config = dict(
    n_head=4,
    head_dim=64,
    d_mlp=768,
    vocab_size=8192,
    norm='layernorm',
    qk_norm=False,
    bias='all',
    init_std_qkv=0.025,
    init_std_up=0.025,
    optimizer='adamw',
    lr_mult_o=1.61,
    decay_shape='sqrt',
    train_tokens=227100000,
)
Each number is 500 + 40 x the weight over its row's rms, rounded and kept within 0 to 999. Layers, rows and columns count from 0. Numbers have three digits each. The size before them is the row's rms in percent of the matrix's.

# layer 2 MLP up, 768x224, rms 0.103, rows 369-482, columns 0-55
090:534517484496444502529496522497486499448571485467555524550464483503478536566495500486488477479418484455444595435523515473500456449482536499496583501466496525467469483527
083:543466478524489586460513563486487541481528515548562558544473471533552541515492464486544490426562550588528579485469471482444537460481530477537586540453527467469511548487
094:484541518469520469572537478522520460459449459499513539462486462467487513521486510541446561590471510513570447479536503469537449433501451528557526482512481552445518541565
109:527471536479482474506463515564459523499458484491608500489518474449490460532427437531473461547506531557434449449530452535517526481494504503434435510491513506524478558499
107:464534523526522487548513478407561483474449448508422496465528526484511562474527471497545410485512522515543527502565498635462470506530501553508530473546504559486496504447
107:575537497500438436467514497413484518479603555474548503456518505530547457484555476493483462455472473558508560510474460520471534523481505535471520468490532513565522482489
097:512495514562459477586449515478520494532494517491563558558470505547518464542517540542534527459568542469472489494453470469519534574516467483419514517513523525482485498528
097:425510520512536610551448427500506546536521462505493489483531453496507516536505540417542484461506403472559506468501509485468448465527521502512527551483469443458516483486
098:545414531476462506482519461441513496514529480539535506438491492511506582461451520468467525474532416535487497568534503476471543450522503470496549477492504576554435483524
099:491456571469530472480470493535451457513466538481494497543516505438529394516520473576476439467494513497473516559477517487531541523489535524489491479520505546583414434532
103:520425492499487505483475552559509472489492494553517490462508517477488455586444475523518481497520472545571491535487534508412531436547493502521433506525494574482477426547
083:514435546544552439556502547504527506473512536476520522433451503486561504534456465537487490556492549482502604590503580569517517464473467507490527507499527478548506532519
118:453488556501492519500538605523563464491445517486540489530526531575463587473470484431530486446516436505575468495521537536477452512508489579508474459528506512495557550495
113:451498543510505560500512474552502497504551489534521510534559467509503486594459561537476471451506532465536484520489531480451520514485451523407482521511484520565440477501
104:477477438489435524548528516446500512561512508555475479440531511548491357544551506570544552495548505535504454520472476531466515438454513515446521564562503595473516474477
104:509494551535463472550463580454501540585521453447535539446508520443488480515513464573525506506556438478445477438465498530501472520456530504455514547501456514547527516540
090:480472523496489551590458469463413479536506465469454490481533494480556438479470516514487461368471457505552462396471455479512537492518512598436442481491505566511534507433
104:511488564458519464493497560551510533487502493517446498460516444492473455490546496540502497529571537472514501430469488515436517459536498454422538518476494527579545507518
116:494479539478478467553563463513485492471487489468492502553521483506452572465476498459472569553493492544437518436555496601479522465556499441493477486507502475542455568527
101:484498496479539526512536467510504468444489513520499479415492501491437485617484513520502552528500480513515497536441496523439499560510501450504463536464508590532516502453
099:525519477471517491394505504540509533543501479518534397514492497563430535518486460571458498525552508516438533451411573529447461510448500507481471484511484450428489460521
099:529472465493578498480490471500476576515495550529450470541512497478481553412444455413481455452508495569468574522472491494525538543521498592526491557517480463535545498527
100:521553530497473503526527485499466460551540476482514498470448525478579547485508518543488524538499494427449501452493513495500481509444489563570495456474508512463498527466
084:525527487498499443473522566506490531441450448469568487503480525514488534475492424479476419484441528517492454536497527486466502450535482445515475488481512460573521492580
091:523535512475484490487480468511505561531489494458505525482513473524528465595446427510481445542474524503452386433475494576529502531560529490487485537458574475480507452482
104:560453523480517423467464515509523505477471520435511532476469500488480550509486469509525493544459446467523572445483503555584506455540482516519508475491528481512492449514
103:472485581440505510505492488548504465430493547530480520499445495474489442488516427446482504489552442523500507551438459548529516566483491497473452452486505500523519557543
104:476532464503526446486419545460452479473428477469494510469514530499524517439515519465514499492550510524493448546460517480441520476475514525530432463557550444440598506543
106:472495483475514589424483486578442545478470480513503498536491536523507520483437524458475459463473492552569496558543547433531462521448474540533527545522515442534455470492
094:503486434452512534546510492458522532537511487502592549465555504507509467438450464489529454511470493528483527451549396496462448559448501537452471443518505509549479522549
079:474507417536537548489550503403459497548525539544527508442452514528529557502538532496457474457546487495551450482543506531463528487483515495441520574513481614432530528500
101:537551533485505501495539420528515533529444454548524485489488570527434492463546467500428550473528543546491463463463476560556497574459538451545493534558513597454461541445
095:423478555526499459539496449480523466417502524468460463476461514447536445435519511570490534540576517484477456528548447573495511512485465479545425506500524489537492556518
095:518503543509472429461530530461561447434540492533384579550496533496522497520497478436491518454518521487488531528505418502488440538522479494506512397551497517516437582431
086:550433509533497489478482524496425466502549442517468510485521419501558501549450488543493487548476447504514542480416457421445564509526463485518505549494544429515490495485
123:607492591565409539500484575505488509576552548535505514527503493487552397447502556500517406501482476517443465519509467483552540541562493526488527496498518511509450593515
101:530530522488531528525460467554526523536501482541488577512547560484476442438516485482418448465588557537528410525501523477519438555485466490469419531506464463503463451443
115:417568454457442479521505515430468569519483484444491475476517516477540526433519460451484497443423559561493478447506537471396435489514504505570427504560564522483500488444
113:543508545537514455586459481469479477459580470483456490534498515567525460498522491504500487522483508551407490533457439417502500507574441497526450469476504495561518451496
095:472462482498513513440513539487516427389506557539502511489528492435528449526549456494535465518537508465523473511488508461503488465508443581534464493504490396505539497469
107:486487495487526455440514517587532528440453542553469520482497520428423604495514527422436493474430463450545518441521579535493531566561539542508533527482470512471491508547
084:479514508501439412465479564461514482460549566503562504504515459539440458527511454484552505547481484533494592491476481493538459501525484581463454457475496450522574541580
099:486525539455529596447470492497549496506546505462496482601536468362462441436504524502435565509574531485494460499520538571561443485511468477512457487512469476502554509490
080:514455477508531435444503595422522485535500467476478464517506466500511493511500529546550530516501514499504506471477531439454479476482486513455527407516530576504526515504
084:563463501531497497476527471453467429488443554482504501466560545538456459472475496476508562479535498481465533499514486516597488592506518507487512538495482437550451474513
102:510511535452569536494510480561516515468514480499447578527546541488469478466535524447448477490562501480524454520505503470490576541462517446495503539522502496495439451403
104:500545518507413477552488579520499443480503461515489512438552486522505435557579475485504572542469465543495492544469488528503459526525479441490496530482503482511494538484
094:544477570550433503436506524594463519511496538523545471505519511516514487524465446522488489546466472512446470424578497495548511520481495426492489562485512485465484458611
114:549494453538429454525534532462472510519488545433494447495455467563519511460445480510487511520507416480417572503502491509479579475535522484567560422527515521447484556512
084:522537459500559472456519513483465507477451450452510463573558540501505458529515548528516522501497540497532501480467464504513463571481456500418565547487488444521544533502
110:535461469483448495475508536514435564510456427508519474460486519429553451543535523497487507518552542518472510463529513461479503466477479431485505476534525512536534502513
085:454454550487476523434498554465505422486484534492457393504430491477557521481489549463548429509545479469513505477488535459464492451508499530516538529480513468430495489510
101:448542475481536521513510491440551509487445529523495505482513494560442507504532536541494476424506526495480512528526535502422506494491552502469508591564490563527509505469
120:487468516561448532482537534480580470545460500457473558533467497434523492490474522507510546459525519410473511594503446472499499437489466453455481460529527550542486502453
091:517458485524439468473520506526520446497448488523526544453520485524531428503470585554505557467561519514476469489447500475529467495494526448495503430519518517444563524461
108:460528551453460503513552506477499452471564409524518461503542528516474503497488463480528554497494476569475511443435462608481481489495527424515487483481507428499514498432
110:443411497533463461474485512501459464506525523486415500552439514523471507436494548528522519557457457517553527505489449466454547528545495471603506558513503313511457434485
105:492533439514490549534514497525496606531556521489511542485509518460546533551552483547443560476463478539512512455494543499557488412426556546453471508511452540453457526525
097:544512523504468551520520553428464455526534533500539542461479486488511485548587489490454475506473503477517468520445498445459482515420504534464442524463512454464556486442
098:532531480475478440422531495503516525520585498516488476515488477443405495471528513466494513466497521474492583472558533568497546548486536515510455477538459555458495566537
121:527539461512565542504507452494539528453530512562448480536483479558547441521568463376473466506476472496558531561535504484519504476550427460476495538480478470490518499499
102:525411524546446494551494486521485490494467427563498499491499492473475506501504567511521524478503544565522510481470474545518542488500497480494556535474467544446448489548
108:430478543523502488527509502381484525497500540505474504529513518508520578412463572444476514496501519490515558468554499572512491552536528502519506502504503485497475536496
107:452518491458513545535498397521459537531452514453411564474521499520514478485518435400531469566490466534519477469564508525561468520461516562528386490488494489526507535487
089:455569535500518540489504429512498545558552447566560525436568522468547539488464554514443521466525562524497549494531505465464461425516471495461477529528507501533503499429
097:558450428512440464484510537446482474520483503457493522526483514539468482517468457522483516537553481480441540461451512445544529478555543460492554475507511492539429511548
103:449470517511508459495494457457458461470494525481524508461437465524384544480465526508521528464454503449443510488560560560484541491548523574593460541495482519456439532516
091:538518505502513473425522495527401451582543411511558510463494497509522531495487527462491574434530556464519505464485483491529454432379489496483450468482521511434483541500
109:452421534550489560540459526522461442549535487486500492516569515539523447481484518600513474513530540436508440469530442482522502488456486537490518505530491506500553426475
110:458513596561447447512476461459489475550472485511476490540476488545493478536485524566505495522525501530441559440553499501499516514511523534504490459480492502504481550551
097:494523514428483484516478446563469539489426481498511472536496528470545429509481492473516411473464464489476432492560551444530463579552504565527510516546470483560446525468
097:484465551495478487534477549463523541479517559475497493548442528428555465446483530543502485561478490512520471550506491465466511475495471467475471549507507461581467413505
101:461424491492570507479517467575511533564429516475484508568501480529499505533469551494511432469478491438560501501555501563517515548490431451437547501506486495478598377525
098:499554475409585449465502391492492560501503500463453460493466499465503509418480479464469482517530505440544522468563540496480516545501483509456438477487496481507563509472
095:540478488568490515492518541481513516451531511440484506483420484539505560503448444563456485480453548478491501479517472513455515490498496552493484531523516576527494497435
099:487527544535485496474458566484428542514505524519561499511482499458415438493508520568471527549492599476513528509455513393586513456456518528546431381500478569493540538556
096:478539467468435500498506525521525497471449484539477512495546499491450448517558499481521474498495511533517586486564556561493542472427541497560530518501525522457430490503
097:443525505521427473531485562514514512470481542527479519474505506496530502518476584402534535542560484530470440476555549486411486564523472492486530518459522443538511489547
105:541515526549486562512495449446461549475513545502426517470500512470546479513515463485522460521555437459443505557501471484531554443412472467454521495517456518500473522481
117:466511492550509512505445516529472594529524502533532479476467528458532536521516493504486457472493492586512486447497542489443570557503508468501463472390555471554520546480
113:497561436486601521553468483497499473523545452463505461460483463568526494436498554460508475491503443512566473459567575406533564453483438502470479505462549514490519539468
095:484499496518438461485492533487486537491485546541483492539565536461390527436513558550538400521458468562594506477449507480487544518525493458490517517445517451512519530591
112:515526526432509413505514493547463505521483528494494468468509510560441452521549497461546507486470539461488467456492507458482445537507529484529476478521516524504576504548
094:495528519514517503509477499486507483524548503469535477478524505517507516486455595472492540544494516527482536519468532550462524464474517449577439607450486492423492478471
103:492515445524494470416504494417504504491546526567498562515515482470454493514460529479503501550473475530493577481553539443511526485471514548512453471471523541529445539476
096:490517594496580489492515527468558547525471452480442560489550487521489604554480472499468469487479495485515454443572568508490471441486544465537541549499474422497471478465
084:513459530499522412593514510555528444549498457470474529553515469492471482467533483553541557491563547489465513529479461498475518494545395415511497475510462538465527447496
091:500528558450460512546471599537451468587536491491421495475592509516441514507504511549521552461459464502521475473457511519480544548464417545481501556512505556497436483488
096:536509525523453524413541551482463497569585503490452544482474470506536534552433579558462490397508479529516526477459480538471473518448482412490506545459496505520529524524
096:548511463534491471478538542462463481570487576524505486418508490559446435478591554503482450412453535457539551447550541459539501424478479496495536514545488552454524472532
103:537443487515492450489514573470541493528431575443522523483496440487546457541474461543530488566427482486586491531447521517497493459521504480467506553464514509509567475504
093:499462477510451480529492538515482518452456508486519474536499449487535486501507475540491496514470533550495544464474487524523478470497485545488478510504506414503551509539
102:522486457466561432486523449507540506522433566554454431518523528512467521385541501491521493454464480579500536500534457431525465489456458595452531566524514571549489495518
112:509533564503458480477483572544474497551540533501574517487533498510466499489444461498462504487469539455462526532529547484574444435478572524491610462510503552491511523551
106:473538476516578515560509417514460472450482405550465497394538521498465587543521484475486509545471465549544513425548482485440515506556476413532527515469493408496456457496
108:495540448453490523527464469491465470500497515512520504470499516508458487515537446421440450460565470498473483461471460532440519510474469467460507469507556542514550455509
101:411467537509496566474487463530556438547529423501470531466528496424521493492491488541523552561495524495549432530520466501536480624415456494455465521515493498514443515511
111:482550427499505501602506471407451513542541481519519478421527470606499489517520536562514468420417519529517586457481550443512558486492538488510480533503474514432555526483
098:454454535502505528529483527521571563469567525524429492518485503469451542521460529552500529540499466490491542462571491550468497536496418514522578432522476517576460491492
103:494448525441504477652538433520478397351494462539523495499477512529558470532532510494476553532510452539472496539456492518412539534539486578547438431481487458564475531448
088:524459491508438491469504635487509534540473570489486462579494494510485537459503531469493508552449497522511525466535469483505526532522534474458513419449514483484483444551
104:477489522460488456493448466528472565487486507510424495516506529517574442487450570496517415452457490475491443536560538546536502488548445568498536508520507503528483479441
085:460497440504432509426423441484561492501510439530512503473508491466435494517497476480533429421444446504561478495480507631482441548486567442538485491470539441478485462576
119:472572550522463438540505527442494525555510528541514486559503489443479489519541586471503524530462481483453507500470497543460560509528529431429547473523466514511423525541
105:528554545439468442472519462545505523487502527468465489510463448467470433537574483519519491567434484477481500470473436508490500510484517479498477552507545504504486438502
076:388514468460492576442514505510493529536501541461543441519470519469549436509555566518514485521539549496555473556512574500486494486497492481429501522484491458499540457546
105:461472552530576556516482473511506445433475503521445454498491519548526430479530481509459408460511563523448508516544514483521495588469518502502450502512501499544534494489
109:538527526470483463457525527586440525518539515460581431490430496502517516514468504596456486555491544455520482465476510481558576397460505520472476502437466521543439443543
085:516532452479490547550523502424558490460597506527538539528467520506559474510446498524463512522554463480421525556524520477473477458516458456427536476505498468564422520396
095:498505505481492518571594489545452451417487503499483496430447493500571504458548502492507457442476430514537505512396453494497507470494548567453489500477348435508463485464
109:466459503493508431466469423504425542487512493505527512479467561439454519538493523566489502519522539453512486519483486486539468451494416616488423478525493567507544496535
085:544517462444550466492492510524561586489486501530437540489504500526533446508541441554462405570470533467468535550468492467398510561513526514473510497492550439510489458545
094:463491484526636512496503403488519414462483418483497511527520478587519508449589516548472543432531542454526522555517532450504455507509437511499526485518525453514564453464
105:527505488462506504557460505429440554537527515484543488527522499536519433530498442464516451533488563551548534421455496437512465476434504542522450449505474463519570424509